Part of a small language model's weights.
Size: 13 layers, width 256, MLP 832 SwiGLU.
Architecture: RMSNorm before each block, learned positions, biases on query, key and value, tied embeddings, normalized queries and keys.
Each number is 50 + 12 x the weight over the matrix's rms, rounded and kept within 0 to 99. Layers, rows and columns count from 0.

# gate: layer 2 MLP gate, 832x256, rms 0.0934, rows 330-396, columns 0-31
# up: layer 2 MLP up, 832x256, rms 0.0907, rows 330-396, columns 0-31
# down: layer 2 MLP down (transposed), 832x256, rms 0.0808, rows 330-395, columns 0-31
gate330:42 63 50 51 43 56 41 44 58 50 52 48 52 55 40 29 59 60 41 41 54 46 48 54 66 55 39 55 67 62 38 50
up330:46 61 48 60 70 35 42 56 45 35 49 41 58 59 57 54 39 27 55 41 50 51 27 54 44 44 52 39 56 44 49 45
down330:47 68 50 52 50 52 46 50 48 69 38 54 43 52 49 31 62 64 42 45 52 50 43 54 57 51 39 61 57 55 45 46
gate331:59 59 51 50 38 57 32 45 42 64 47 50 59 45 40 36 62 39 43 50 50 33 56 68 50 27 56 52 62 50 57 39
up331:42 75 53 69 62 62 47 58 62 77 44 43 50 55 47 34 63 54 39 43 52 33 64 38 66 44 43 38 65 31 58 56
down331:45 68 37 36 69 64 46 53 58 61 51 43 57 48 47 36 69 76 54 55 46 57 64 49 44 37 66 32 52 51 46 58
gate332:54 43 39 58 41 55 37 19 48 20 37 48 59 40 47 33 51 47 49 59 56 53 61 15 42 66 46 60 51 36 35 56
up332:63 52 55 60 32 61 76 42 47 51 51 53 44 51 35 52 54 36 43 40 55 46 54 16 38 45 50 65 53 49 61 69
down332:63 40 59 63 71 57 59 41 67 42 52 49 37 55 36 47 65 21 53 43 56 49 53 34 34 55 63 53 40 54 66 58
gate333:36 40 55 40 34 52 69 35 62 71 73 52 66 41 64 50 46 49 64 50 53 64 35 39 52 37 63 36 36 55 46 24
up333:50 42 58 61 55 62 54 06 40 39 58 39 47 66 66 62 46 55 24 74 49 56 59 61 49 50 43 60 54 44 33 49
down333:37 57 37 37 70 55 56 54 44 39 51 47 47 29 44 44 50 33 42 27 52 41 64 48 43 46 61 48 57 40 38 41
gate334:40 56 65 52 53 41 39 57 58 61 64 54 48 71 37 47 48 46 60 51 58 52 61 54 64 48 50 60 43 39 52 47
up334:44 44 53 54 56 77 39 59 64 48 58 44 51 33 55 50 40 34 39 45 60 36 48 53 57 57 60 60 57 33 76 40
down334:61 40 51 35 40 47 49 66 53 44 54 44 52 19 51 52 46 47 42 58 51 44 64 48 59 32 59 56 50 38 43 47
gate335:59 33 49 47 61 40 52 54 39 43 56 30 61 52 57 56 44 33 64 71 42 47 22 38 38 56 48 57 52 72 25 45
up335:54 45 37 70 64 43 49 77 23 50 59 60 56 55 53 55 55 52 63 57 24 41 08 45 33 51 46 46 42 33 58 55
down335:55 33 41 43 48 63 43 32 67 37 66 45 54 56 79 40 53 41 48 57 57 54 55 56 29 44 67 43 61 54 62 42
gate336:48 57 60 34 52 50 34 42 67 65 57 51 52 62 67 52 65 58 33 70 40 46 56 30 56 44 29 46 63 83 60 53
up336:54 64 64 45 42 56 42 67 48 50 39 54 61 74 44 55 50 42 62 36 62 71 54 59 68 44 51 29 48 56 55 27
down336:55 40 46 48 42 72 41 49 51 70 26 47 45 46 65 53 46 70 59 51 53 57 39 33 42 59 24 27 36 45 36 43
gate337:68 31 59 46 48 39 48 46 51 47 56 39 33 50 57 52 74 65 55 51 65 45 39 53 39 54 44 48 54 75 47 41
up337:64 61 32 47 70 49 35 23 50 44 67 29 58 62 59 57 42 33 19 35 43 61 42 51 65 32 42 54 68 64 39 41
down337:46 31 64 40 50 37 60 36 53 74 55 48 37 86 56 50 55 53 39 56 60 45 50 17 52 53 51 30 43 49 72 52
gate338:51 40 42 43 65 51 54 49 57 36 61 19 52 37 59 40 54 45 52 58 57 43 53 54 32 62 68 42 41 68 45 55
up338:39 31 24 59 55 50 58 60 51 49 50 53 41 39 51 50 55 48 51 56 50 69 42 20 54 42 74 54 35 48 41 43
down338:40 40 60 53 49 41 60 31 45 48 42 61 33 57 57 30 29 53 70 47 46 42 38 56 40 50 54 63 62 51 62 46
gate339:20 45 55 44 65 36 38 63 38 42 59 38 26 34 26 44 38 56 41 52 42 47 34 58 55 59 46 57 40 33 58 52
up339:57 34 36 40 66 66 45 62 60 41 57 49 75 54 45 63 56 47 54 82 61 39 69 72 36 42 61 48 55 50 63 38
down339:43 58 38 52 61 48 42 63 48 43 59 47 77 57 61 50 39 53 72 69 56 41 58 33 41 45 47 31 38 67 62 41
gate340:68 59 57 46 60 76 53 48 42 59 48 32 43 46 68 37 37 34 57 31 55 61 64 34 42 48 53 57 72 36 56 55
up340:37 21 68 53 49 60 62 59 56 54 52 43 20 55 55 47 54 36 53 44 50 53 31 48 57 51 50 42 41 46 39 60
down340:50 22 51 54 63 47 52 51 55 54 56 72 44 45 72 79 58 47 55 57 32 65 45 71 51 59 47 81 41 44 60 59
gate341:44 38 52 58 47 51 59 48 37 72 62 56 59 67 53 31 37 52 35 33 70 67 35 41 43 44 45 33 71 61 59 43
up341:56 46 45 29 38 62 68 58 50 59 27 57 54 56 48 37 56 39 34 44 48 40 58 56 27 69 33 20 48 69 48 26
down341:53 58 52 47 34 44 54 52 43 48 52 50 47 48 49 61 45 63 47 65 73 39 59 33 78 67 42 40 36 37 38 72
gate342:50 48 60 26 67 44 36 39 53 30 42 32 65 77 52 65 29 48 39 64 53 38 53 39 41 77 76 46 60 37 56 79
up342:53 56 48 40 56 51 52 64 41 57 68 47 43 40 60 28 51 71 55 38 60 55 62 56 47 48 62 63 43 62 39 34
down342:56 68 25 16 49 35 55 57 53 40 31 41 54 69 56 53 57 31 56 54 29 29 44 48 45 46 43 43 56 53 59 62
gate343:64 45 51 61 47 51 55 59 38 70 57 47 49 60 52 69 49 51 52 55 41 66 50 42 52 72 60 42 42 29 63 57
up343:57 45 65 55 54 55 38 41 58 58 21 27 44 41 45 54 35 65 65 57 45 41 44 51 37 36 49 62 50 57 53 48
down343:42 51 53 48 27 76 55 37 59 24 43 46 62 45 59 49 44 63 60 54 53 50 75 56 58 49 37 50 42 46 51 33
gate344:41 42 56 58 45 56 52 61 54 58 57 33 49 57 32 48 57 57 61 36 38 61 58 64 64 50 49 39 55 57 54 71
up344:68 51 24 39 50 50 53 32 39 47 39 65 71 55 46 54 45 61 22 53 63 45 49 56 43 41 47 46 50 47 52 64
down344:52 46 41 50 39 48 64 39 46 39 54 33 55 42 58 52 43 35 54 36 50 61 52 47 58 58 26 56 43 51 65 56
gate345:58 65 42 43 50 51 45 51 44 40 63 49 49 53 18 49 21 46 56 31 45 41 66 33 49 46 64 42 42 18 69 43
up345:68 44 44 41 57 31 44 58 27 65 57 65 62 34 37 69 53 49 55 46 42 68 58 37 57 62 34 62 54 30 52 59
down345:33 51 47 69 52 47 37 58 42 55 47 43 50 59 37 58 42 60 36 44 56 45 43 42 42 50 55 53 58 44 27 61
gate346:57 42 53 78 60 42 56 48 67 54 73 50 38 55 40 49 49 35 36 48 40 49 54 24 56 39 51 41 57 53 56 58
up346:44 24 22 44 54 56 70 60 49 44 62 49 42 20 35 50 73 45 57 43 38 41 59 54 44 62 67 43 46 48 30 64
down346:52 40 33 61 35 64 39 57 59 61 57 71 64 40 36 41 55 49 59 38 50 39 55 45 43 46 43 50 44 53 41 41
gate347:42 45 62 52 46 23 58 35 42 43 48 51 57 34 51 54 48 39 26 57 57 53 32 65 61 48 32 60 47 50 46 69
up347:28 25 28 62 57 35 55 41 69 62 45 42 34 50 55 62 15 36 59 47 52 35 65 21 68 51 53 60 58 48 51 57
down347:56 38 47 55 40 55 70 61 49 62 28 46 48 56 59 42 39 61 57 62 48 48 40 45 62 55 48 52 35 55 55 46
gate348:47 49 41 49 48 51 36 48 50 51 60 72 42 29 54 43 61 47 50 53 33 26 56 53 59 50 37 65 73 47 53 68
up348:50 56 77 48 49 34 52 46 55 47 58 48 42 73 65 41 44 21 54 56 76 73 47 50 55 51 31 45 23 56 46 44
down348:61 61 47 42 42 56 45 50 47 47 34 63 46 59 47 34 56 55 54 53 65 49 35 58 49 43 53 29 41 47 44 32
gate349:58 61 51 20 35 36 57 47 66 33 50 43 41 80 50 56 34 39 37 45 53 62 37 62 44 50 38 52 42 56 30 55
up349:50 19 46 50 32 58 65 35 40 40 53 38 46 64 49 58 38 39 66 23 25 80 61 39 44 57 40 43 39 49 51 58
down349:60 24 48 51 67 29 64 51 60 51 37 56 30 58 51 68 41 56 58 32 57 51 42 50 51 73 62 72 63 53 52 38
gate350:57 48 62 67 47 45 61 52 50 48 56 48 46 74 53 45 51 35 48 56 62 39 56 65 51 44 54 67 57 19 63 51
up350:45 44 64 67 54 49 22 57 42 67 50 53 45 60 50 53 41 44 45 37 52 43 47 35 51 27 76 45 43 43 38 36
down350:48 40 53 26 42 53 65 65 59 39 42 34 71 85 50 63 56 56 60 30 45 53 66 66 36 41 55 51 59 54 59 46
gate351:50 36 56 44 51 40 52 37 43 53 50 54 71 34 29 52 57 58 71 72 45 57 55 49 41 45 59 49 60 38 51 40
up351:63 77 64 18 60 50 75 75 51 49 50 58 41 36 53 40 71 61 27 61 76 39 43 40 55 67 54 49 40 37 52 59
down351:38 36 45 39 49 47 34 60 47 49 68 57 74 52 60 56 45 53 35 46 68 42 37 52 52 72 58 29 36 66 23 59
gate352:52 48 40 35 52 48 29 32 54 70 61 54 51 67 59 42 44 36 49 44 35 63 75 43 55 56 44 49 57 48 45 79
up352:39 39 64 63 51 29 51 53 59 49 34 70 59 47 61 46 50 47 33 60 64 27 48 43 46 43 66 34 57 58 65 41
down352:59 40 78 45 37 39 25 44 51 76 52 87 46 81 51 45 65 63 52 56 73 53 39 54 54 58 62 31 51 23 57 54
gate353:63 14 45 58 34 48 77 54 40 59 40 44 19 41 69 49 50 57 48 26 51 41 45 43 38 51 58 56 54 57 31 53
up353:44 30 35 39 53 41 40 69 47 47 27 47 72 57 48 45 37 62 28 28 51 42 62 56 48 66 35 70 51 47 55 76
down353:36 35 54 52 45 51 49 35 48 38 29 55 56 45 47 47 50 55 31 59 45 71 76 44 62 67 46 35 64 36 56 43
gate354:40 45 60 63 55 61 43 63 29 60 45 42 44 43 46 55 57 45 51 45 37 37 42 56 55 37 56 51 57 39 32 39
up354:62 46 58 54 67 37 34 50 48 76 55 41 46 51 36 51 57 42 51 60 34 48 54 47 53 27 50 44 63 51 35 55
down354:59 62 39 54 53 56 45 41 51 45 48 55 62 43 52 42 64 30 58 69 49 55 48 43 54 58 51 22 46 57 66 48
gate355:60 54 49 55 85 58 61 34 60 39 53 64 42 49 48 49 54 52 55 30 57 50 44 39 45 66 63 46 45 52 45 51
up355:53 72 66 28 57 45 53 50 63 65 69 34 51 46 57 30 51 49 33 51 60 39 52 61 59 52 42 69 58 32 31 34
down355:52 45 63 32 46 54 23 53 67 60 68 42 55 44 64 46 34 37 53 55 47 38 50 59 57 72 52 38 66 58 50 62
gate356:35 51 44 36 53 43 37 52 34 57 72 35 67 36 47 36 28 39 71 49 56 39 23 44 41 53 52 30 47 46 57 53
up356:52 68 46 50 42 42 55 39 45 80 50 48 69 45 60 77 45 47 60 55 74 28 64 51 26 70 59 67 59 52 62 65
down356:60 39 65 55 33 45 67 30 68 56 30 47 34 53 50 57 44 66 54 44 54 74 56 70 55 48 51 49 41 44 56 57
gate357:49 51 50 52 51 54 66 37 62 51 37 53 33 39 45 33 44 49 69 52 49 31 50 75 56 37 37 20 20 69 44 30
up357:24 45 19 71 17 71 60 61 53 73 72 51 65 33 47 63 50 70 41 82 70 61 77 61 45 48 68 26 30 45 65 47
down357:46 50 53 48 38 42 37 62 44 62 56 50 60 42 59 64 51 40 46 59 45 56 51 43 70 51 69 70 45 43 54 49
gate358:64 42 38 59 64 67 40 61 34 69 56 51 54 58 63 51 49 77 52 43 52 25 43 77 51 43 41 50 55 56 77 68
up358:55 63 45 46 48 66 57 43 53 44 57 46 55 48 61 45 30 58 54 39 70 56 35 54 74 58 59 66 49 60 41 44
down358:44 47 44 45 44 55 58 49 68 42 31 49 54 39 26 39 56 63 32 55 45 51 53 32 44 44 66 57 52 62 41 51
gate359:49 51 58 58 60 30 42 42 54 40 69 39 45 81 58 60 49 51 55 29 52 41 34 58 44 49 64 55 54 55 50 50
up359:60 58 48 49 44 25 47 46 57 48 34 55 30 56 38 48 55 35 45 53 41 52 25 54 32 59 60 43 39 41 53 58
down359:60 46 53 50 65 68 39 58 55 70 57 76 56 62 57 56 40 38 58 59 63 81 46 64 36 39 35 36 49 40 57 65
gate360:47 59 59 48 54 45 59 49 41 49 66 36 48 95 58 48 20 39 03 53 53 50 43 55 65 38 44 53 29 58 56 66
up360:39 43 17 51 65 43 61 44 47 48 60 49 74 33 72 70 37 67 54 61 56 42 66 46 29 61 61 52 69 22 54 29
down360:46 61 38 21 48 55 63 46 53 65 67 61 32 42 51 50 35 55 47 76 55 85 53 44 44 60 54 27 79 36 35 30
gate361:41 50 29 54 35 75 65 48 30 75 54 57 39 50 53 40 50 44 50 40 51 51 53 44 37 41 49 51 42 58 68 47
up361:42 56 39 63 50 68 59 64 35 46 47 57 44 47 54 41 54 20 45 43 50 63 50 19 70 51 49 46 36 34 59 52
down361:37 57 42 43 41 39 35 38 75 46 46 54 57 42 59 58 53 44 47 32 51 61 37 23 36 53 44 56 61 45 54 51
gate362:55 24 39 47 43 39 61 56 71 35 50 54 49 49 38 60 54 59 52 49 20 32 29 34 55 50 56 65 59 60 50 49
up362:52 48 67 57 51 49 44 56 46 41 66 48 52 56 42 40 28 44 46 45 32 37 62 69 38 53 26 50 50 54 34 30
down362:48 49 27 52 64 50 46 32 51 69 36 51 56 47 72 43 52 24 50 64 56 52 30 56 52 51 57 46 62 65 28 56
gate363:33 57 40 42 39 46 47 32 59 65 40 44 33 42 60 53 62 53 27 57 34 62 47 50 40 36 59 72 73 59 39 32
up363:48 49 47 61 65 55 40 45 63 41 64 34 30 37 54 44 68 72 33 50 55 33 39 32 48 61 29 61 55 49 45 54
down363:66 63 51 62 54 54 42 51 40 51 45 30 60 37 50 48 38 39 50 45 59 65 47 55 54 68 35 55 30 73 63 53
gate364:53 47 49 43 54 50 44 44 59 51 63 39 58 45 51 51 50 45 58 50 59 37 58 17 53 39 53 43 51 57 55 57
up364:49 68 51 59 37 40 56 58 46 60 75 53 55 65 36 88 51 40 58 51 49 73 26 44 39 63 44 52 47 55 24 53
down364:45 45 47 49 45 73 50 66 36 51 51 64 45 47 56 55 42 54 70 32 49 44 45 51 51 47 67 28 60 39 39 56
gate365:56 51 34 33 52 33 54 24 47 48 40 65 47 61 38 44 37 58 60 31 37 65 40 51 37 42 27 52 39 45 74 53
up365:20 54 41 62 43 53 53 60 39 48 62 64 71 40 38 64 41 60 72 55 24 50 38 20 36 81 41 47 66 42 47 52
down365:50 64 52 65 33 49 62 74 42 51 53 44 49 25 35 48 39 61 32 32 48 38 47 53 44 55 44 45 67 49 79 44
gate366:60 66 60 19 36 33 43 42 38 68 44 61 49 44 37 59 56 74 52 34 64 61 74 50 58 40 38 43 53 37 52 58
up366:52 54 55 38 48 57 61 42 70 47 61 64 54 59 42 57 35 55 53 31 49 60 56 66 37 47 34 39 51 47 51 68
down366:54 71 53 47 57 51 39 44 48 46 31 44 52 35 38 30 46 38 57 45 52 42 51 41 54 45 27 40 44 48 46 43
gate367:41 57 44 18 60 51 66 31 38 67 61 35 58 52 56 12 39 48 45 60 38 63 63 37 47 64 40 35 34 56 48 57
up367:48 54 64 48 45 45 50 42 36 36 53 66 55 56 55 67 49 45 59 57 43 43 44 71 42 74 61 40 35 64 66 26
down367:28 56 53 30 50 25 54 51 40 49 43 45 57 44 31 35 46 50 48 45 22 42 46 59 51 60 53 19 36 51 61 55
gate368:48 59 42 61 48 30 62 52 52 49 56 53 43 57 37 51 39 57 50 62 36 57 52 31 35 37 28 49 56 31 77 22
up368:52 42 53 36 39 58 59 60 60 61 42 48 73 64 57 62 77 66 29 69 55 40 42 38 62 46 54 60 71 39 27 52
down368:80 49 27 53 32 56 53 46 40 39 38 40 56 72 68 48 78 52 55 57 32 50 53 48 52 52 43 53 67 42 30 48
gate369:32 30 77 31 59 25 49 35 54 73 60 60 59 64 48 60 57 58 66 59 52 62 45 51 28 53 74 49 62 60 57 53
up369:64 53 27 61 23 37 53 17 50 51 54 63 48 72 46 50 67 15 51 59 49 40 61 45 53 40 53 42 61 48 42 52
down369:49 56 50 44 55 65 55 58 55 59 61 47 61 60 48 45 63 36 63 60 58 48 39 35 40 59 68 51 33 32 43 57
gate370:51 49 40 42 65 67 47 38 57 39 31 31 33 58 51 55 67 36 78 31 48 45 56 63 34 40 86 44 49 65 44 33
up370:50 40 24 47 66 37 48 50 42 55 47 58 68 45 38 50 42 45 38 49 38 52 44 40 48 59 45 45 45 47 57 41
down370:46 54 52 45 51 61 52 53 54 64 73 57 56 47 44 52 36 37 43 44 62 41 37 45 51 51 48 39 37 53 63 34
gate371:24 53 55 52 41 62 59 49 24 59 68 29 38 49 43 50 52 46 56 37 39 69 67 33 46 69 46 75 36 71 47 39
up371:55 50 77 64 40 64 47 46 42 42 52 51 37 47 41 44 38 41 51 55 60 49 53 55 48 08 35 38 72 51 47 39
down371:37 27 57 54 58 53 50 41 27 40 70 44 51 44 41 65 58 60 69 63 66 64 45 54 54 39 31 61 32 35 49 26
gate372:27 45 63 48 71 54 48 29 39 56 55 54 27 44 49 45 67 39 70 55 40 52 71 39 46 25 49 43 39 57 32 43
up372:57 53 70 29 44 63 55 36 32 61 48 36 47 43 33 46 47 46 61 53 58 25 40 60 49 67 37 29 50 35 37 43
down372:60 63 46 79 36 58 63 56 39 44 52 54 66 75 53 52 49 59 30 47 44 45 51 69 27 52 47 56 56 41 55 28
gate373:28 29 73 75 48 50 55 52 58 59 62 32 63 67 37 43 50 32 36 42 42 76 43 43 52 61 40 50 38 53 66 45
up373:56 83 43 28 58 58 51 50 35 56 50 54 46 34 53 59 52 73 44 47 50 66 50 43 49 47 54 51 78 59 33 38
down373:54 51 46 19 48 61 59 36 41 62 44 51 38 51 28 38 71 66 33 16 47 47 37 63 44 46 60 68 27 49 47 44
gate374:61 34 42 55 48 57 58 60 50 52 53 52 65 75 64 20 17 54 58 37 58 50 53 59 62 71 32 49 46 41 53 48
up374:45 64 57 49 56 51 58 16 52 43 42 49 53 27 45 46 74 38 51 75 59 24 52 39 57 33 65 37 54 47 52 44
down374:45 47 55 43 47 51 52 46 59 44 57 50 47 31 36 55 50 53 55 57 44 42 58 48 51 58 37 34 51 37 59 71
gate375:44 65 57 32 33 33 37 31 49 56 32 56 46 25 58 44 64 25 46 34 37 28 31 56 47 63 55 63 48 46 04 56
up375:61 48 34 57 65 59 37 53 39 64 70 50 53 73 44 25 47 29 20 48 49 39 46 37 20 63 56 57 57 67 46 42
down375:23 42 35 41 53 31 52 46 41 67 39 56 36 64 54 43 50 59 70 60 64 64 39 52 46 58 76 55 61 71 42 32
gate376:52 57 73 55 50 32 61 37 48 57 58 45 69 54 52 45 63 44 49 59 62 55 65 61 48 42 49 30 50 51 55 65
up376:37 52 50 49 37 73 54 58 55 45 44 35 50 42 60 63 40 59 50 45 59 45 59 35 42 66 58 66 46 44 57 44
down376:56 40 58 51 45 62 63 56 47 60 54 47 62 56 63 43 33 40 48 49 46 47 45 57 56 47 51 42 41 49 49 50
gate377:57 41 68 49 52 49 47 62 51 55 31 40 56 50 43 53 58 44 54 52 43 45 53 48 65 38 39 69 60 39 62 59
up377:50 52 61 37 42 54 49 54 47 49 45 56 41 58 45 51 42 52 32 56 51 56 54 50 53 44 59 50 60 56 32 48
down377:34 55 51 50 46 45 40 60 42 45 50 39 39 34 51 45 63 50 54 63 47 43 41 64 40 53 71 48 45 60 65 60
gate378:49 52 49 48 34 65 59 61 57 54 58 52 40 50 43 58 45 58 42 44 55 45 31 64 49 43 67 56 33 45 78 41
up378:64 41 44 55 72 59 45 36 54 60 57 45 48 19 39 59 57 48 48 47 47 58 47 37 77 42 45 45 49 64 42 47
down378:45 46 33 55 40 54 53 57 46 53 62 57 41 49 51 50 35 34 53 47 57 50 48 35 54 28 46 55 63 64 44 48
gate379:54 60 64 41 32 46 50 71 53 67 53 81 61 45 60 59 49 43 46 47 39 20 42 78 68 46 42 62 54 32 74 51
up379:40 55 52 62 58 64 53 44 65 59 44 26 41 40 30 29 57 46 51 60 62 65 36 67 28 35 48 45 46 60 39 55
down379:45 31 58 41 60 59 51 32 44 34 48 68 56 58 47 44 62 24 41 40 48 52 40 79 55 65 51 47 73 72 36 69
gate380:43 46 72 50 37 42 41 48 36 32 65 43 56 56 46 49 46 38 53 28 38 53 38 77 58 21 44 35 47 46 59 43
up380:57 34 54 54 37 58 38 54 48 61 44 63 39 50 41 56 44 51 66 34 66 49 70 38 52 42 64 39 51 62 42 44
down380:55 28 52 35 47 53 50 75 31 47 74 50 56 66 70 67 45 58 71 54 39 54 58 47 79 47 54 40 42 69 63 40
gate381:74 56 63 16 40 41 46 48 58 55 58 55 36 38 53 46 26 19 38 56 44 55 57 58 67 58 51 33 52 43 26 42
up381:26 52 72 27 40 32 62 61 79 34 73 63 47 54 70 42 64 19 46 50 54 55 37 43 62 40 45 36 63 68 49 63
down381:52 32 58 56 42 61 50 56 83 31 42 46 42 58 36 48 48 48 47 30 55 42 51 52 54 47 37 58 68 69 49 54
gate382:50 55 48 55 44 55 38 39 40 45 61 35 34 41 45 70 38 49 48 29 36 73 64 55 53 42 45 56 44 28 29 38
up382:67 62 50 44 41 36 52 64 49 48 60 41 62 41 60 53 50 36 50 50 75 37 33 57 59 59 62 47 38 42 65 58
down382:49 43 55 69 66 38 54 57 48 44 39 70 64 43 64 58 57 50 62 53 63 60 22 61 47 47 41 66 49 88 40 56
gate383:35 34 50 53 41 38 71 51 64 69 62 54 53 54 48 68 49 48 50 48 44 37 30 39 42 62 49 41 66 14 42 63
up383:46 27 59 69 56 45 61 56 31 54 54 38 34 58 45 46 42 54 28 51 43 61 42 58 45 38 44 46 51 36 36 64
down383:49 46 33 43 45 58 53 53 45 43 50 49 38 72 83 48 60 56 52 47 50 46 57 72 55 79 51 35 27 69 76 29
gate384:51 50 14 28 55 20 54 47 52 56 42 43 29 61 44 54 56 71 42 39 48 56 68 44 46 37 55 49 41 48 31 40
up384:41 70 68 40 52 64 39 23 51 61 56 38 61 58 44 51 40 44 65 45 58 37 57 41 58 64 30 61 34 54 53 50
down384:37 40 43 56 52 58 52 43 46 42 43 47 50 55 41 55 30 47 53 26 39 80 41 42 32 46 42 63 34 52 56 39
gate385:41 44 65 31 58 61 53 50 71 46 60 45 58 66 69 45 40 49 55 56 41 66 46 63 46 37 50 52 64 49 45 75
up385:44 30 68 40 51 45 29 57 69 46 41 61 51 52 65 44 44 55 51 45 42 49 42 56 69 53 57 53 53 47 31 47
down385:56 58 56 64 55 50 44 59 46 70 72 48 32 56 65 55 43 60 62 56 64 50 47 53 50 28 73 52 55 70 55 67
gate386:53 49 16 44 33 31 56 63 61 38 35 55 42 53 58 30 26 36 45 51 37 44 33 66 48 43 53 47 64 68 51 44
up386:60 62 74 34 53 51 26 50 82 53 52 59 63 42 43 52 63 70 48 38 45 64 35 63 34 70 29 40 41 55 47 50
down386:40 47 40 60 46 50 46 37 55 39 68 58 75 34 55 24 62 41 57 38 48 12 50 42 47 61 37 61 56 64 48 23
gate387:39 48 34 49 61 37 54 28 64 64 49 42 59 53 55 55 69 72 59 29 48 46 44 39 56 53 65 41 70 40 38 58
up387:54 45 48 40 43 63 45 53 35 48 33 56 54 39 48 07 65 38 40 52 53 46 47 51 44 41 38 64 56 58 68 42
down387:54 42 60 47 39 61 32 36 40 29 33 62 59 31 55 21 45 38 38 48 52 41 66 53 58 47 38 65 52 47 58 33
gate388:35 52 65 42 51 50 41 24 56 61 58 65 41 53 57 53 60 26 52 42 59 45 64 49 53 72 56 48 60 64 75 53
up388:31 47 55 49 54 53 50 44 61 21 38 44 47 51 49 55 62 23 45 57 57 44 54 56 60 43 36 49 46 66 59 63
down388:52 63 51 68 33 38 75 55 61 57 44 21 52 59 52 40 49 57 30 60 27 71 44 45 64 51 33 43 35 62 51 56
gate389:48 59 36 49 48 63 65 46 45 70 59 54 59 81 65 42 35 55 66 41 37 68 45 31 46 66 54 71 40 48 30 49
up389:71 53 52 49 36 58 20 58 79 54 41 66 53 48 45 29 45 47 21 49 43 36 77 57 56 48 28 52 39 53 62 53
down389:47 45 53 53 33 43 38 39 52 58 36 46 54 75 33 43 57 39 22 35 36 26 49 52 42 54 70 35 42 36 46 49
gate390:63 23 37 36 50 46 54 47 36 45 67 52 41 54 48 67 41 60 45 39 76 56 60 54 68 50 52 43 73 59 40 53
up390:80 46 74 49 55 37 47 53 56 49 44 26 46 56 61 25 71 41 44 59 69 70 27 33 61 57 54 46 52 10 58 70
down390:56 56 63 52 69 44 59 39 58 63 50 37 57 50 46 73 36 44 62 48 55 57 71 31 44 67 47 51 46 57 47 56
gate391:33 57 45 62 46 58 73 52 39 60 44 52 43 49 44 50 54 48 39 33 41 56 63 65 52 35 49 75 52 49 37 45
up391:49 47 62 70 69 30 39 49 63 68 49 45 49 35 68 73 66 55 33 65 42 61 47 57 58 43 52 44 58 41 31 42
down391:43 37 37 26 52 52 36 58 55 75 72 60 67 43 38 21 48 60 66 58 58 38 45 34 43 67 40 52 33 40 45 52
gate392:44 68 49 48 51 49 60 60 60 33 55 34 31 49 43 65 49 56 49 62 46 49 23 34 78 57 57 65 70 55 23 63
up392:42 51 57 56 35 41 58 70 52 51 50 46 54 52 66 64 57 32 40 59 44 26 67 43 62 49 48 51 43 62 62 57
down392:38 60 36 50 71 57 40 61 49 39 35 37 50 55 37 49 53 55 48 62 49 54 44 56 49 38 30 74 52 54 62 64
gate393:50 64 62 58 34 51 45 42 61 52 44 45 46 29 44 50 80 53 41 58 51 43 63 35 64 74 45 50 56 52 64 52
up393:62 51 67 42 81 50 56 61 53 38 50 59 58 66 33 64 40 29 55 55 46 77 42 52 37 34 42 68 50 39 37 62
down393:51 38 66 21 63 59 50 42 41 41 44 37 57 50 57 51 40 48 33 59 52 56 59 52 46 58 55 45 42 45 30 63
gate394:45 51 45 65 14 52 61 49 34 64 52 40 43 43 59 66 45 45 56 53 50 30 69 60 54 38 48 46 72 38 51 37
up394:54 46 32 47 78 42 49 59 62 45 63 66 63 50 51 59 40 64 45 66 31 53 53 50 30 51 62 50 51 46 41 45
down394:39 44 54 30 47 55 70 38 34 53 42 49 65 28 70 54 38 44 47 60 38 37 56 48 61 66 49 46 63 53 30 54
gate395:71 65 69 47 57 46 51 45 63 54 57 40 49 48 44 57 50 52 65 33 56 41 45 37 36 47 54 60 52 55 41 54
up395:47 53 41 45 53 49 33 40 56 47 61 42 74 50 50 53 57 57 54 61 71 49 54 67 64 35 32 60 41 49 50 64
down395:62 62 44 53 63 45 47 42 71 46 71 59 64 53 60 48 55 59 22 44 50 65 52 31 56 48 28 39 52 58 69 26
gate396:49 62 61 57 39 52 42 60 55 52 55 29 48 33 50 33 32 29 32 41 54 55 34 66 82 45 30 38 65 57 43 36
up396:33 38 45 61 64 67 57 39 37 71 36 71 45 66 58 48 55 64 50 45 39 47 46 69 39 51 44 60 59 51 65 52